config.toml
n_kv_head = 4
head_dim = 32
d_mlp = 320
vocab_size = 4096
activation = "swiglu"
norm_eps = 1e-05
qk_norm = false
bias = "none"
optimizer = "soap_variant"
grad_clip = 2.0
batch_tokens = 32768
doc_mask = false
train_tokens = 159000000
Each number is 200 + 40 x the weight over its row's rms, rounded and kept within 0 to 999. Layers, rows and columns count from 0. The size before them is the row's rms in percent of the matrix's.

# layer 8 MLP up, 320x128, rms 0.224, rows 146-182, columns 64-127
083,252,178,220,155,235,170,172,194,142,118,198,164,196,181,239,182,247,212,241,183,148,173,268,246,211,240,224,177,227,171,187,251,163,138,137,185,201,190,139,101,200,152,140,204,259,185,125,242,177,218,333,200,196,147,252,166,235,201,164,224,167,260,185,209
099,134,208,168,151,218,235,160,123,183,259,187,145,186,197,163,174,225,161,174,271,244,243,183,269,207,190,263,249,159,282,188,196,162,229,151,207,173,195,154,263,199,192,165,210,200,186,207,256,248,184,150,259,193,249,118,266,235,185,222,237,209,148,164,124
089,240,171,209,257,208,237,203,207,195,164,101,196,176,177,225,220,249,194,208,222,214,286,173,121,192,199,192,231,104,248,143,197,198,200,264,158,232,163,246,223,165,225,177,212,267,244,252,181,232,188,167,202,250,218,123,227,136,175,238,158,148,218,277,203
104,154,214,176,190,152,204,164,117,162,213,176,173,274,187,199,139,247,176,188,207,240,165,204,150,194,224,195,139,249,209,170,192,189,182,178,223,234,165,193,260,159,266,205,186,123,137,139,235,184,220,222,219,111,192,213,142,222,219,201,172,177,185,215,154
091,181,211,218,223,238,198,241,232,243,247,310,146,257,173,260,244,210,166,187,226,151,180,251,225,178,224,286,219,168,262,188,117,186,239,160,251,184,177,154,244,180,208,166,192,189,249,162,109,214,177,209,176,184,260,207,207,219,243,266,200,142,145,214,209
095,200,218,171,161,180,173,246,240,240,213,239,156,185,194,186,220,185,105,210,214,198,183,217,231,164,265,151,150,208,153,144,257,212,226,212,210,212,220,265,238,169,167,152,222,168,232,174,236,210,170,126,190,151,198,155,237,182,141,185,193,159,170,218,128
090,212,180,251,196,154,152,199,211,149,186,254,217,270,223,215,233,234,227,215,145,218,179,179,212,184,252,216,201,188,184,249,169,174,234,285,180,204,133,271,254,266,197,223,198,214,173,219,234,186,285,203,115,227,162,234,279,146,158,262,198,180,199,228,227
104,202,179,236,214,197,156,234,269,217,219,203,229,165,213,188,214,181,265,229,147,247,153,209,195,232,185,126,209,287,196,175,268,256,170,216,223,178,200,213,157,163,202,165,212,119,159,124,204,219,118,225,169,231,159,249,241,282,252,279,167,225,192,242,212
098,160,150,188,213,215,171,174,212,277,185,169,243,215,230,154,160,152,241,270,226,173,255,198,180,116,217,277,187,200,154,183,167,164,189,238,184,245,325,257,180,220,206,224,187,182,157,170,108,149,178,261,232,131,172,214,167,195,180,208,226,128,185,232,203
100,169,230,174,275,164,187,173,241,140,254,173,114,183,219,167,201,237,193,176,260,155,294,143,214,148,220,228,217,139,147,185,141,216,229,283,165,181,231,205,259,216,178,239,202,203,211,220,226,216,175,232,211,162,219,230,165,258,175,219,218,209,231,226,155
106,112,260,164,263,169,143,198,175,214,204,189,231,258,161,102,186,141,235,193,225,176,194,196,222,299,239,234,289,193,183,151,236,181,166,194,155,131,211,237,237,172,228,195,280,219,209,234,196,190,150,250,151,166,223,203,235,230,195,166,224,169,139,177,217
100,206,241,214,233,219,236,239,226,267,209,267,277,200,244,205,242,188,245,207,173,124,252,230,217,134,228,151,204,213,231,184,209,196,194,247,190,172,212,217,207,221,149,145,220,177,158,224,200,200,158,196,198,273,188,257,214,214,179,197,338,223,243,236,185
112,241,217,226,229,205,225,212,222,212,210,138,161,193,163,199,134,212,154,177,235,185,179,196,251,210,208,232,205,123,142,136,260,214,179,274,208,104,128,160,218,203,277,235,258,138,189,223,207,233,156,221,227,222,207,188,213,171,141,183,307,134,236,183,138
134,156,124,214,158,221,211,155,208,224,265,231,123,169,203,150,201,179,198,107,155,163,212,154,197,187,197,244,212,163,184,192,243,142,224,211,235,180,178,195,141,273,123,249,203,231,146,179,231,203,151,253,218,175,289,162,225,165,187,231,241,214,213,242,187
098,218,190,197,189,145,171,220,235,170,179,144,202,205,221,229,173,149,233,161,211,133,165,117,164,170,188,227,194,183,165,228,176,253,200,243,202,178,237,195,172,148,188,180,211,225,257,184,121,248,184,152,278,203,229,198,194,216,191,192,185,103,140,124,212
108,273,199,167,237,176,233,210,244,237,156,219,168,188,211,261,129,224,217,189,214,169,190,217,223,171,234,238,230,226,223,226,190,248,207,238,170,180,177,182,332,192,249,223,245,156,86,173,193,228,144,199,194,258,139,201,168,245,117,226,131,137,134,248,232
098,184,176,164,219,254,183,186,209,227,183,207,148,235,205,219,229,198,239,192,170,200,188,236,162,189,217,194,268,275,255,181,188,136,212,205,174,190,126,244,199,313,206,214,196,178,272,171,275,170,200,261,223,187,178,201,139,107,201,140,156,197,254,211,195
120,219,164,193,176,162,254,223,226,170,217,143,275,127,203,168,206,310,109,197,232,162,184,177,203,238,153,172,146,235,171,160,232,181,182,202,198,182,192,253,219,177,274,268,117,185,299,156,221,200,119,137,232,227,225,216,180,194,231,179,214,219,212,154,242
092,188,245,264,176,188,247,210,154,123,195,158,181,256,151,199,253,176,209,241,241,94,189,194,241,166,213,232,224,234,156,194,194,294,172,149,225,155,119,204,260,204,161,190,207,190,148,288,188,185,225,240,174,196,149,191,214,196,286,277,198,188,129,155,171
099,164,188,218,185,178,190,134,204,152,202,250,231,206,241,200,176,218,179,270,210,243,211,222,242,149,288,241,200,208,129,241,132,310,228,209,169,168,177,216,273,236,232,143,179,160,249,198,207,219,240,211,153,236,162,184,249,229,225,142,291,213,143,264,230
115,187,149,190,218,210,235,178,307,237,215,219,259,189,182,242,189,229,242,162,188,204,177,260,225,191,151,163,236,187,238,234,219,178,179,217,257,166,245,214,215,172,208,142,132,233,307,224,184,201,227,242,163,199,122,169,247,224,131,182,140,82,162,200,197
090,198,175,214,167,206,85,189,210,312,156,230,175,185,206,109,251,232,178,158,165,168,189,202,107,224,225,246,238,209,172,196,226,91,148,142,143,151,202,156,192,119,231,161,231,214,184,153,206,174,251,241,177,264,211,190,223,205,294,205,171,229,219,106,239
109,146,168,191,231,178,205,201,203,171,249,190,198,139,220,206,140,184,187,182,226,153,249,209,232,125,178,230,220,211,181,215,139,227,184,222,167,215,196,218,141,239,208,317,216,190,213,184,151,158,188,195,203,236,181,212,203,198,221,108,294,140,272,202,121
097,119,211,240,127,191,211,145,198,242,216,233,209,160,250,180,119,227,204,166,163,241,167,261,188,218,201,231,152,217,251,167,173,183,228,318,156,216,215,204,243,170,145,148,205,194,154,215,168,260,264,199,255,198,180,271,165,211,232,144,188,224,189,219,202
102,127,163,171,277,186,208,245,196,257,274,325,193,233,161,171,156,185,209,214,209,174,200,199,154,198,172,166,225,251,198,152,180,179,126,196,198,184,155,139,116,179,174,170,177,226,173,175,134,212,180,148,182,188,242,169,220,275,200,233,233,179,157,171,239
119,220,171,160,200,274,202,182,227,191,237,159,194,153,165,121,223,219,241,178,155,250,207,195,249,151,237,234,141,213,197,152,144,187,222,281,186,219,149,261,203,171,238,199,175,254,237,168,129,246,219,229,197,247,161,247,173,197,237,162,261,162,205,155,157
109,184,267,170,220,281,134,192,90,175,151,171,158,248,224,173,143,215,167,212,193,215,242,199,169,247,214,204,203,235,253,204,215,224,110,181,161,179,194,237,161,251,174,170,175,175,212,155,247,208,161,178,160,181,170,219,205,152,173,225,294,287,189,186,185
096,252,217,181,250,187,171,101,180,271,173,199,227,214,209,253,253,171,243,256,243,234,241,213,157,204,219,191,194,211,203,236,157,220,205,193,170,200,199,245,190,186,200,146,238,209,190,140,120,220,308,194,173,264,161,269,177,222,258,218,199,131,246,170,231
096,158,151,222,205,162,276,164,180,157,153,198,128,222,235,203,276,155,283,207,175,210,263,229,220,231,180,219,221,195,190,247,251,226,160,124,231,136,204,193,244,183,220,193,179,264,276,187,187,198,137,158,181,145,243,188,132,187,158,248,207,264,249,223,137
091,260,246,210,217,195,140,203,126,160,176,201,275,164,195,229,334,245,207,259,207,223,173,144,236,202,241,222,190,181,237,160,244,141,146,185,193,160,168,220,227,204,277,215,214,150,243,186,237,135,169,253,265,213,216,198,164,163,290,172,228,183,175,243,136
100,196,207,149,259,160,144,249,188,224,229,167,237,183,180,256,194,158,224,211,230,241,232,134,264,218,151,136,190,194,163,153,231,241,200,237,174,188,138,141,181,172,213,251,212,132,194,153,221,229,226,212,207,188,253,181,189,208,237,245,186,275,213,203,284
131,275,224,201,190,194,238,220,193,180,223,245,155,155,214,192,139,173,268,240,136,189,199,175,169,190,193,212,226,210,261,191,197,182,166,142,206,234,270,182,212,146,210,207,198,158,177,222,204,200,233,228,239,226,195,200,174,236,239,255,207,188,342,193,238
106,250,237,185,224,196,162,156,298,227,237,241,145,156,200,202,231,189,206,173,192,141,202,221,257,135,167,236,115,186,235,215,198,242,161,169,165,179,204,253,148,222,190,142,197,147,194,276,212,258,190,249,204,247,225,236,240,231,164,189,229,234,143,198,186
097,226,164,149,229,231,218,241,268,262,185,160,228,283,195,246,188,226,195,211,201,187,174,222,241,167,228,132,62,151,238,125,209,237,212,175,180,193,181,224,234,179,234,179,185,232,211,178,165,193,185,143,187,294,185,142,260,186,170,202,163,195,222,226,202
096,228,205,179,255,248,172,158,177,244,205,245,265,237,238,187,220,167,229,223,262,157,203,178,199,197,252,197,250,185,237,148,215,173,225,244,165,208,110,230,171,173,238,244,138,151,230,212,177,211,271,270,179,129,213,234,198,119,151,210,216,169,138,173,240
106,242,222,232,197,232,193,275,131,187,165,283,189,285,217,235,229,181,189,116,147,170,196,210,211,204,250,206,257,260,229,155,232,203,218,176,210,160,178,165,226,171,177,186,155,148,224,207,262,145,310,197,199,290,152,171,151,181,209,167,213,197,208,131,210
105,261,244,183,255,166,195,185,177,217,219,236,200,217,277,237,219,247,203,188,163,182,130,248,175,181,213,174,217,249,209,215,187,135,194,223,226,217,235,162,207,172,188,197,223,209,222,162,294,264,197,197,196,195,167,234,197,208,222,170,206,230,246,212,191
# layer 8 MLP down (transposed), 320x128, rms 0.212, rows 146-181, columns 64-127
091,163,212,215,151,238,205,228,143,214,170,167,209,181,220,177,198,174,175,236,290,272,197,207,231,217,174,245,237,209,194,230,163,151,180,94,262,209,187,129,167,194,215,251,186,242,178,175,176,70,156,215,208,307,159,300,253,211,237,179,247,214,251,150,192
100,174,171,142,204,107,183,131,184,266,180,205,160,170,276,224,275,303,241,217,175,174,226,174,210,210,271,225,237,169,197,145,239,224,172,176,124,199,263,150,188,150,191,192,159,179,241,193,140,158,174,208,191,185,193,215,178,179,171,160,142,167,203,178,182
098,198,192,138,194,255,193,191,190,248,187,138,198,157,240,175,245,152,219,189,189,225,167,264,204,152,209,210,189,237,266,276,154,223,313,198,202,245,161,238,149,186,216,228,245,215,228,145,185,228,186,180,222,177,234,180,192,266,206,287,158,195,204,254,186
098,211,230,201,163,207,121,182,230,220,268,207,219,246,154,199,220,170,252,230,200,152,172,174,135,197,165,252,220,261,227,196,219,112,225,121,162,234,185,220,294,235,229,208,208,253,210,140,165,243,160,196,196,208,165,130,308,124,192,209,234,235,193,184,200
099,279,206,240,205,237,202,188,164,183,136,209,228,241,136,176,188,176,160,134,265,212,155,230,260,187,102,195,267,189,228,286,308,197,131,198,194,220,178,195,146,165,213,227,190,190,61,158,203,231,204,155,165,214,233,174,169,202,173,252,222,198,183,212,198
097,248,189,120,240,203,187,124,202,190,194,235,178,193,202,202,187,201,153,262,137,266,249,176,156,174,219,181,167,191,224,195,215,215,215,193,170,182,104,285,255,167,237,170,234,183,307,162,142,209,168,110,219,243,168,190,187,202,188,205,189,151,168,206,187
098,180,196,172,199,223,205,180,250,244,170,181,137,245,210,198,88,205,243,188,227,285,206,230,204,331,245,183,164,172,231,224,249,177,78,219,225,200,220,241,240,175,195,224,176,156,212,237,162,251,87,183,232,173,216,220,179,168,265,137,198,206,286,201,232
104,233,147,137,134,140,254,255,222,187,200,201,225,113,191,207,203,200,204,186,193,186,212,165,199,156,146,121,220,149,158,214,273,139,211,218,212,193,263,240,199,161,262,134,210,198,241,274,215,266,170,127,250,199,199,193,202,242,177,247,154,196,146,188,214
095,261,186,141,172,154,242,209,209,171,217,157,244,263,211,157,209,233,220,203,164,191,118,232,177,286,162,170,155,209,222,112,203,220,217,191,253,171,227,187,178,310,174,183,199,178,200,149,248,224,185,254,263,230,192,183,198,172,219,166,186,168,190,173,184
093,115,166,202,144,274,124,128,238,242,189,241,238,178,227,224,207,231,203,182,247,192,157,221,233,255,75,208,249,210,227,164,217,183,174,151,164,209,177,195,132,220,230,131,197,199,268,161,185,228,124,246,184,201,256,168,231,233,279,207,206,233,161,213,168
093,244,191,236,246,207,169,245,191,260,293,166,254,239,169,127,293,218,175,196,201,198,272,192,203,238,189,241,146,191,255,215,170,163,156,172,201,211,185,168,231,151,197,191,191,131,186,260,192,141,214,158,208,229,202,201,210,196,184,138,278,179,246,92,227
101,172,218,210,253,228,270,174,172,206,213,201,242,196,126,252,174,205,163,222,116,256,169,164,211,178,218,144,201,221,219,189,185,286,199,279,260,219,223,265,119,180,202,243,251,159,187,131,232,161,246,179,188,187,158,187,193,233,239,259,210,169,218,178,198
110,224,188,259,208,184,159,197,236,162,193,130,219,254,185,194,198,205,187,219,241,184,196,217,161,222,154,261,300,235,233,165,283,231,189,229,211,256,151,140,196,196,180,191,208,189,222,235,144,211,205,156,203,248,207,177,177,151,180,190,220,123,209,159,209
111,138,209,204,203,173,146,198,238,179,208,168,220,139,258,207,227,84,179,207,241,231,203,127,244,186,203,159,180,219,233,205,206,184,164,234,185,217,217,175,204,226,248,148,166,210,191,236,222,222,154,208,211,245,187,205,190,233,178,228,159,172,216,191,232
106,183,202,150,142,172,204,201,243,169,215,210,198,228,195,197,176,198,279,209,164,205,189,219,146,206,253,179,183,128,206,169,281,155,184,227,200,182,186,176,174,196,239,284,249,300,240,200,204,197,112,195,231,161,164,258,144,201,211,237,124,130,214,135,182
106,194,208,231,203,199,238,257,177,248,271,230,173,218,231,247,154,181,213,166,223,221,191,200,184,208,240,183,202,242,129,219,159,255,211,203,165,200,237,236,224,199,232,227,166,313,224,221,128,216,247,170,196,215,251,192,218,224,202,117,250,182,251,235,268
098,207,209,246,177,222,134,195,151,198,207,192,236,197,203,256,143,144,156,210,215,255,191,242,181,244,146,265,157,172,208,210,214,172,210,232,209,204,211,291,146,208,212,177,157,210,242,249,119,235,221,248,173,279,277,228,212,197,212,214,169,140,176,244,200
107,169,178,198,122,204,241,202,207,225,244,162,259,217,275,214,203,211,127,198,229,162,113,184,188,232,108,166,263,201,230,230,212,148,165,233,214,221,244,189,168,297,196,114,269,169,226,224,157,238,212,219,174,158,172,120,184,132,181,210,152,182,175,203,197
099,199,175,175,242,201,231,194,156,162,222,189,218,162,180,185,252,197,223,201,162,182,211,249,182,191,133,170,201,186,142,192,207,191,190,149,102,186,157,185,182,265,167,204,152,246,166,143,226,182,121,202,189,174,242,125,162,244,249,200,121,196,96,124,207
097,185,218,208,222,162,234,186,228,208,212,158,179,254,165,252,203,151,202,236,230,153,246,199,138,116,255,114,293,234,242,266,145,215,152,186,246,233,239,234,166,211,170,266,235,218,218,190,239,230,74,90,119,270,220,205,235,259,195,158,277,231,182,173,143
105,189,246,180,179,152,145,129,203,164,126,203,196,211,187,245,113,233,241,268,128,156,202,191,187,198,193,146,192,136,226,203,141,205,179,239,198,201,217,230,185,86,194,191,153,143,269,168,257,209,192,194,189,216,214,198,197,244,197,202,198,178,114,211,137
087,212,174,234,135,242,263,184,155,117,188,152,216,160,180,294,178,203,266,165,264,274,195,190,235,204,175,216,241,180,229,85,155,213,189,192,197,233,254,236,240,210,220,179,276,198,168,221,195,198,160,161,180,244,188,219,288,212,169,171,156,240,190,188,168
098,191,138,203,190,149,181,211,113,152,170,228,138,233,149,259,107,232,194,167,182,213,189,183,176,173,64,201,205,158,225,166,185,229,193,259,93,209,273,200,211,201,204,160,221,211,139,180,216,236,203,212,193,170,195,218,182,215,230,202,121,228,128,180,205
099,207,175,213,275,247,114,204,235,211,189,271,169,169,199,217,238,258,203,161,222,254,177,193,240,203,140,164,150,223,251,261,252,223,207,190,137,202,184,180,187,231,222,179,129,265,231,174,196,183,119,212,158,319,155,207,196,182,239,270,154,198,167,237,188
101,299,189,168,202,223,236,145,203,221,217,123,182,198,142,171,135,222,176,200,155,214,291,229,197,176,351,222,236,238,173,189,191,166,196,189,211,156,197,139,165,111,195,208,218,200,205,247,246,172,226,118,206,171,259,152,282,248,200,170,249,219,156,160,279
112,188,197,204,222,239,196,165,171,215,290,165,212,172,203,274,231,139,259,145,198,163,247,208,196,221,252,291,140,176,221,166,175,231,176,140,195,224,202,223,171,226,191,227,122,112,191,241,195,248,218,172,261,179,224,215,181,233,182,148,267,175,184,121,190
106,179,257,136,169,241,112,204,188,209,247,140,156,232,137,131,193,231,275,223,263,172,143,266,127,177,301,216,248,197,237,197,203,196,181,224,229,230,161,278,186,208,218,192,222,202,265,139,154,243,199,190,182,213,237,198,169,214,205,159,310,199,209,201,249
099,265,208,220,189,207,212,247,232,179,217,215,63,223,175,225,177,183,211,226,167,182,144,144,203,157,216,197,188,205,206,169,239,114,204,212,202,245,224,156,148,288,124,131,217,195,265,263,178,229,120,170,172,157,182,185,154,194,126,138,216,278,209,172,175
101,141,213,112,254,208,227,161,197,170,254,199,87,240,257,233,189,225,216,239,216,116,203,206,232,167,219,215,214,179,204,203,138,180,169,177,229,228,184,158,171,215,144,243,230,189,163,178,213,195,162,212,139,188,141,213,201,227,205,199,164,241,177,214,216
104,189,209,195,271,239,148,154,167,180,169,137,217,222,216,170,264,225,238,201,242,216,214,257,177,209,210,234,216,166,149,147,195,245,214,235,268,224,190,232,235,212,241,226,170,219,248,197,156,153,169,292,204,232,105,243,217,160,239,142,205,213,213,188,219
099,220,221,274,204,180,165,237,201,215,180,199,164,192,164,184,215,160,171,216,289,197,271,155,184,204,160,228,238,168,205,154,250,195,266,175,183,180,157,174,278,201,183,248,275,188,291,190,261,160,143,226,173,247,187,193,215,202,207,201,175,194,229,155,190
115,144,206,239,253,234,107,170,158,314,214,214,174,207,196,154,221,215,197,186,247,157,199,189,196,214,142,199,312,174,265,181,247,222,129,159,218,158,210,251,201,210,168,194,273,164,155,189,185,170,228,117,137,177,189,159,222,235,315,201,204,194,279,186,154
104,230,153,208,205,263,197,255,229,195,206,173,175,246,292,198,265,244,201,143,205,255,164,168,152,136,155,195,200,225,278,131,171,169,206,108,229,196,197,126,193,213,184,214,213,219,256,235,156,170,230,181,219,269,242,176,218,221,247,238,198,240,157,175,195
098,139,166,185,197,283,267,180,231,146,255,242,173,229,165,186,233,148,216,111,236,186,320,224,162,194,261,139,139,204,231,230,187,208,169,169,195,182,293,226,225,190,243,231,191,247,200,189,221,198,194,185,327,220,198,212,197,177,161,219,250,233,235,177,221
094,226,182,192,213,318,181,159,226,155,139,227,164,170,240,233,89,226,249,187,163,185,195,243,191,224,180,167,132,165,211,202,252,185,165,267,171,196,303,196,164,231,218,193,181,194,164,168,192,166,235,160,64,242,243,150,170,156,249,195,230,161,244,197,219
102,171,252,170,203,184,148,184,206,192,200,207,209,157,140,106,232,205,148,133,212,218,279,245,188,190,276,154,190,161,143,156,196,233,204,180,142,208,164,163,149,173,141,248,215,159,224,167,216,228,253,231,186,162,251,193,207,238,175,191,179,217,236,170,178
# layer 8 MLP gate, 320x128, rms 0.226, rows 147-182, columns 64-127
104,142,282,162,151,224,120,213,177,200,201,172,173,181,157,139,180,104,222,240,145,213,209,166,173,176,215,240,195,238,276,159,247,178,212,205,243,195,148,164,222,192,207,248,237,196,127,219,301,258,175,191,270,144,195,216,176,195,220,184,179,231,213,211,260
097,185,195,196,175,258,204,237,192,189,187,233,193,232,264,106,203,217,227,186,248,148,175,117,249,202,160,161,231,225,248,193,250,241,193,203,265,226,177,214,161,249,157,203,182,262,120,190,239,175,199,213,157,219,189,222,147,211,133,175,192,200,200,146,215
100,242,197,205,156,123,220,178,84,238,185,230,172,269,214,214,132,163,192,104,186,180,133,209,185,131,190,126,167,252,155,190,196,172,178,258,197,264,160,185,280,252,189,278,198,169,145,186,195,176,203,181,212,181,206,202,244,210,179,189,244,179,175,302,191
085,185,243,195,254,185,173,228,178,269,184,246,152,228,226,291,189,159,172,163,179,90,178,268,287,218,270,231,224,271,194,186,184,222,229,189,258,218,199,180,218,205,232,219,214,158,187,149,174,213,224,238,174,165,175,218,234,238,206,205,199,271,158,250,196
091,174,207,324,126,226,123,274,198,150,185,234,172,262,146,205,134,154,167,159,176,122,171,198,209,199,214,221,212,188,181,194,192,210,245,206,166,253,190,205,194,193,110,156,254,209,187,231,210,219,162,209,214,222,179,195,220,190,155,188,177,169,184,198,135
089,212,204,199,216,176,186,283,200,206,200,196,171,277,171,203,174,239,167,205,170,155,200,207,238,247,227,173,147,178,226,227,187,201,88,136,134,199,179,165,191,182,251,232,161,195,164,225,172,145,220,176,149,150,256,156,181,164,213,140,118,247,169,211,291
105,148,134,184,187,258,275,125,150,191,209,120,131,163,175,208,204,262,234,201,249,164,200,230,176,171,185,185,133,242,219,178,134,216,213,258,201,169,255,186,232,110,197,164,282,209,248,219,149,231,269,223,198,239,226,204,191,210,288,231,167,205,221,204,246
092,206,289,183,279,230,230,191,191,179,171,217,105,191,246,194,142,206,288,209,210,238,217,202,233,219,256,186,258,169,184,290,279,220,174,187,210,177,170,239,251,135,302,177,188,219,241,186,271,220,212,207,104,199,182,155,230,144,187,181,181,187,180,230,185
095,143,156,215,255,272,150,152,189,165,237,171,172,179,241,133,203,190,233,214,243,159,177,191,253,221,215,220,210,271,237,193,235,172,235,185,168,218,213,229,275,201,216,170,292,234,154,158,209,167,212,157,235,180,190,222,171,179,236,173,170,149,189,174,200
098,167,198,167,175,159,241,162,238,149,121,215,182,211,208,164,151,245,113,233,206,176,234,268,202,156,191,102,159,241,216,207,221,217,183,183,254,247,192,282,182,217,203,226,157,219,276,208,132,227,160,201,240,240,149,243,174,242,175,231,135,215,157,216,216
097,136,163,156,270,135,173,219,133,254,178,182,75,225,221,175,242,255,187,161,262,199,170,209,123,212,159,223,266,203,161,201,149,248,204,150,186,184,183,194,181,199,218,279,168,199,137,238,185,216,240,160,224,179,242,193,187,239,190,173,211,193,195,228,175
113,197,196,155,229,278,228,190,245,188,112,177,228,242,196,189,150,166,209,155,242,175,133,295,211,200,224,249,139,212,235,241,213,265,143,261,257,173,169,265,155,210,155,188,240,142,232,243,209,217,144,138,164,189,171,186,231,211,185,163,166,232,165,167,221
131,191,200,287,119,193,156,223,240,286,230,238,288,178,256,217,184,212,196,234,156,132,224,206,240,153,129,203,205,205,230,186,227,176,185,253,193,135,148,245,232,213,150,239,174,248,272,168,231,231,261,176,169,129,207,294,174,195,196,140,278,205,215,245,180
099,136,233,241,251,275,187,187,169,249,187,225,164,136,285,259,249,182,270,198,269,192,149,198,152,115,194,225,168,163,248,230,214,230,200,183,237,207,214,198,195,251,169,177,198,222,238,142,225,228,233,256,287,215,213,223,199,176,223,264,169,202,267,135,233
104,198,244,180,227,185,181,165,234,179,242,283,190,210,163,178,224,176,218,241,166,137,245,147,203,140,193,250,240,219,248,148,106,214,195,185,183,176,208,231,208,237,183,192,269,155,195,240,216,248,224,259,260,164,158,273,254,183,216,187,185,202,183,180,146
098,225,144,205,197,160,159,193,211,245,131,192,145,231,158,145,154,256,190,155,184,188,175,197,151,185,190,273,281,226,192,180,163,257,167,194,132,165,212,223,198,217,243,299,206,120,242,147,179,195,283,264,151,250,225,263,196,151,192,200,235,186,215,210,225
118,140,190,260,195,177,265,243,204,214,203,202,205,232,191,150,199,178,142,246,106,139,180,232,233,210,207,260,218,216,220,236,232,139,262,220,194,178,244,162,273,255,168,186,230,121,171,228,216,151,267,233,181,165,136,142,201,229,232,148,172,156,165,238,234
099,205,196,182,262,243,212,238,195,245,225,228,178,209,180,195,232,255,126,172,223,199,224,222,241,254,125,155,136,132,175,185,206,215,204,180,193,58,201,247,176,200,222,189,168,147,217,157,162,251,194,195,226,148,118,236,282,196,254,270,226,240,188,203,206
103,212,248,204,197,236,207,182,257,145,178,299,187,156,199,183,192,203,138,256,161,277,236,215,216,252,184,242,180,181,147,157,163,233,155,213,170,133,210,124,253,186,221,195,178,190,222,194,167,238,248,191,205,186,223,180,174,236,225,160,116,145,159,258,183
110,172,253,120,266,214,193,159,190,150,180,193,175,180,241,206,140,169,118,239,191,235,234,231,234,206,158,206,196,223,187,250,217,158,248,187,157,137,118,164,249,193,200,175,223,189,193,248,301,183,242,188,182,181,156,134,201,235,163,184,267,195,186,142,176
095,239,210,205,215,190,178,183,223,169,285,240,187,211,185,251,275,240,295,168,219,110,183,214,236,228,177,257,168,186,226,214,145,113,210,196,221,264,286,219,244,187,204,225,144,155,204,235,189,204,114,240,213,239,192,224,190,136,187,216,184,181,190,201,226
109,154,117,152,243,214,236,192,239,171,137,167,225,191,211,248,203,232,194,164,199,237,208,226,224,189,192,209,142,239,154,265,218,161,276,166,175,224,130,234,194,190,213,185,178,227,223,215,226,204,240,215,286,175,189,222,213,213,173,273,187,235,210,178,237
091,236,197,194,229,177,169,179,266,247,209,174,190,196,170,257,259,174,277,151,221,221,209,233,151,216,170,171,167,209,181,231,215,209,227,212,162,138,156,189,240,113,162,172,285,192,197,213,176,183,215,232,157,194,186,223,216,165,215,199,198,201,165,231,260
107,308,192,262,223,221,240,163,125,195,143,240,179,211,240,235,161,180,181,209,198,218,194,194,177,187,163,187,219,240,151,266,265,189,216,213,221,132,254,218,140,152,102,199,190,196,231,214,261,182,137,129,160,189,240,220,214,247,165,185,188,251,227,235,190
119,273,160,177,221,191,192,205,187,231,193,220,153,212,190,145,246,160,216,227,141,173,193,210,208,185,178,202,199,165,182,222,202,193,284,208,185,207,243,115,262,254,227,202,228,218,248,182,197,199,232,135,234,220,208,170,238,212,206,233,197,177,245,259,228
101,143,245,147,238,207,191,171,178,268,231,186,155,148,243,220,171,153,182,142,175,236,255,214,170,282,133,126,150,229,195,154,235,174,178,150,163,223,217,239,200,208,186,171,219,171,219,109,235,176,193,161,188,175,158,189,196,214,153,218,237,239,172,297,203
103,168,184,162,220,200,270,200,182,123,173,156,115,214,222,173,178,210,155,198,151,222,150,161,209,200,170,180,103,185,263,161,189,219,143,158,204,191,140,250,231,222,190,279,154,176,154,242,215,118,204,217,157,131,154,209,169,191,216,235,198,250,150,238,181
101,210,177,183,264,263,244,182,172,206,212,200,134,224,317,195,187,143,217,242,180,196,202,153,186,218,151,241,106,141,179,215,146,139,214,236,272,193,279,183,255,251,167,221,230,189,199,226,195,190,248,153,227,168,191,266,249,203,223,146,163,221,164,202,204
090,185,189,165,178,111,264,174,189,203,195,178,183,214,201,211,154,194,289,169,262,154,111,215,203,204,168,156,220,222,197,160,169,242,285,219,116,207,178,267,227,211,188,188,220,201,162,233,212,234,134,265,204,222,247,105,268,211,135,224,93,150,259,214,273
101,170,188,240,195,216,250,220,178,202,108,206,272,174,156,165,203,230,223,122,216,225,209,172,174,185,232,237,202,164,202,234,208,222,219,210,192,115,167,209,162,250,224,167,187,171,181,284,174,206,253,193,148,175,267,161,225,118,186,198,203,248,183,147,204
123,158,156,204,152,216,297,251,204,253,178,201,218,221,224,196,163,193,200,218,158,208,194,218,299,170,208,126,210,193,141,339,165,145,210,197,152,152,270,203,219,217,176,236,129,228,287,215,252,160,150,196,225,174,158,223,271,219,123,162,223,240,195,219,190
101,199,220,290,218,243,173,241,248,134,230,152,147,227,206,222,263,218,182,198,195,181,159,139,282,144,217,253,173,171,259,213,193,302,208,122,169,177,186,190,220,179,237,224,182,163,269,253,218,177,212,177,218,262,197,195,189,211,194,222,228,289,233,178,156
105,232,193,229,163,213,221,235,155,210,209,189,196,168,232,261,81,161,179,233,241,211,181,190,244,172,217,214,187,179,216,250,244,185,187,234,214,182,166,190,193,232,154,180,245,240,201,214,207,214,248,150,135,259,219,135,202,266,157,252,176,262,244,188,151
097,189,191,171,226,179,190,245,170,229,238,192,201,252,177,138,210,176,175,166,140,227,200,205,269,183,191,224,223,247,170,122,162,268,225,177,207,207,189,222,244,275,101,233,135,153,218,215,205,191,113,176,167,199,248,243,218,201,133,193,210,196,132,230,161
110,154,211,261,166,173,175,164,251,174,208,214,155,313,214,251,169,157,193,249,186,161,161,152,259,173,261,193,259,207,233,200,127,164,184,183,240,172,230,229,224,202,201,166,254,190,205,134,194,180,223,273,234,194,169,205,209,246,197,204,170,165,272,249,188
103,176,230,153,156,183,182,173,260,195,182,152,185,160,211,211,187,248,168,241,264,278,208,189,228,152,243,230,199,267,236,201,274,200,266,272,208,310,210,213,177,259,193,168,230,192,253,230,230,151,161,157,189,265,206,151,267,88,241,185,248,207,244,261,208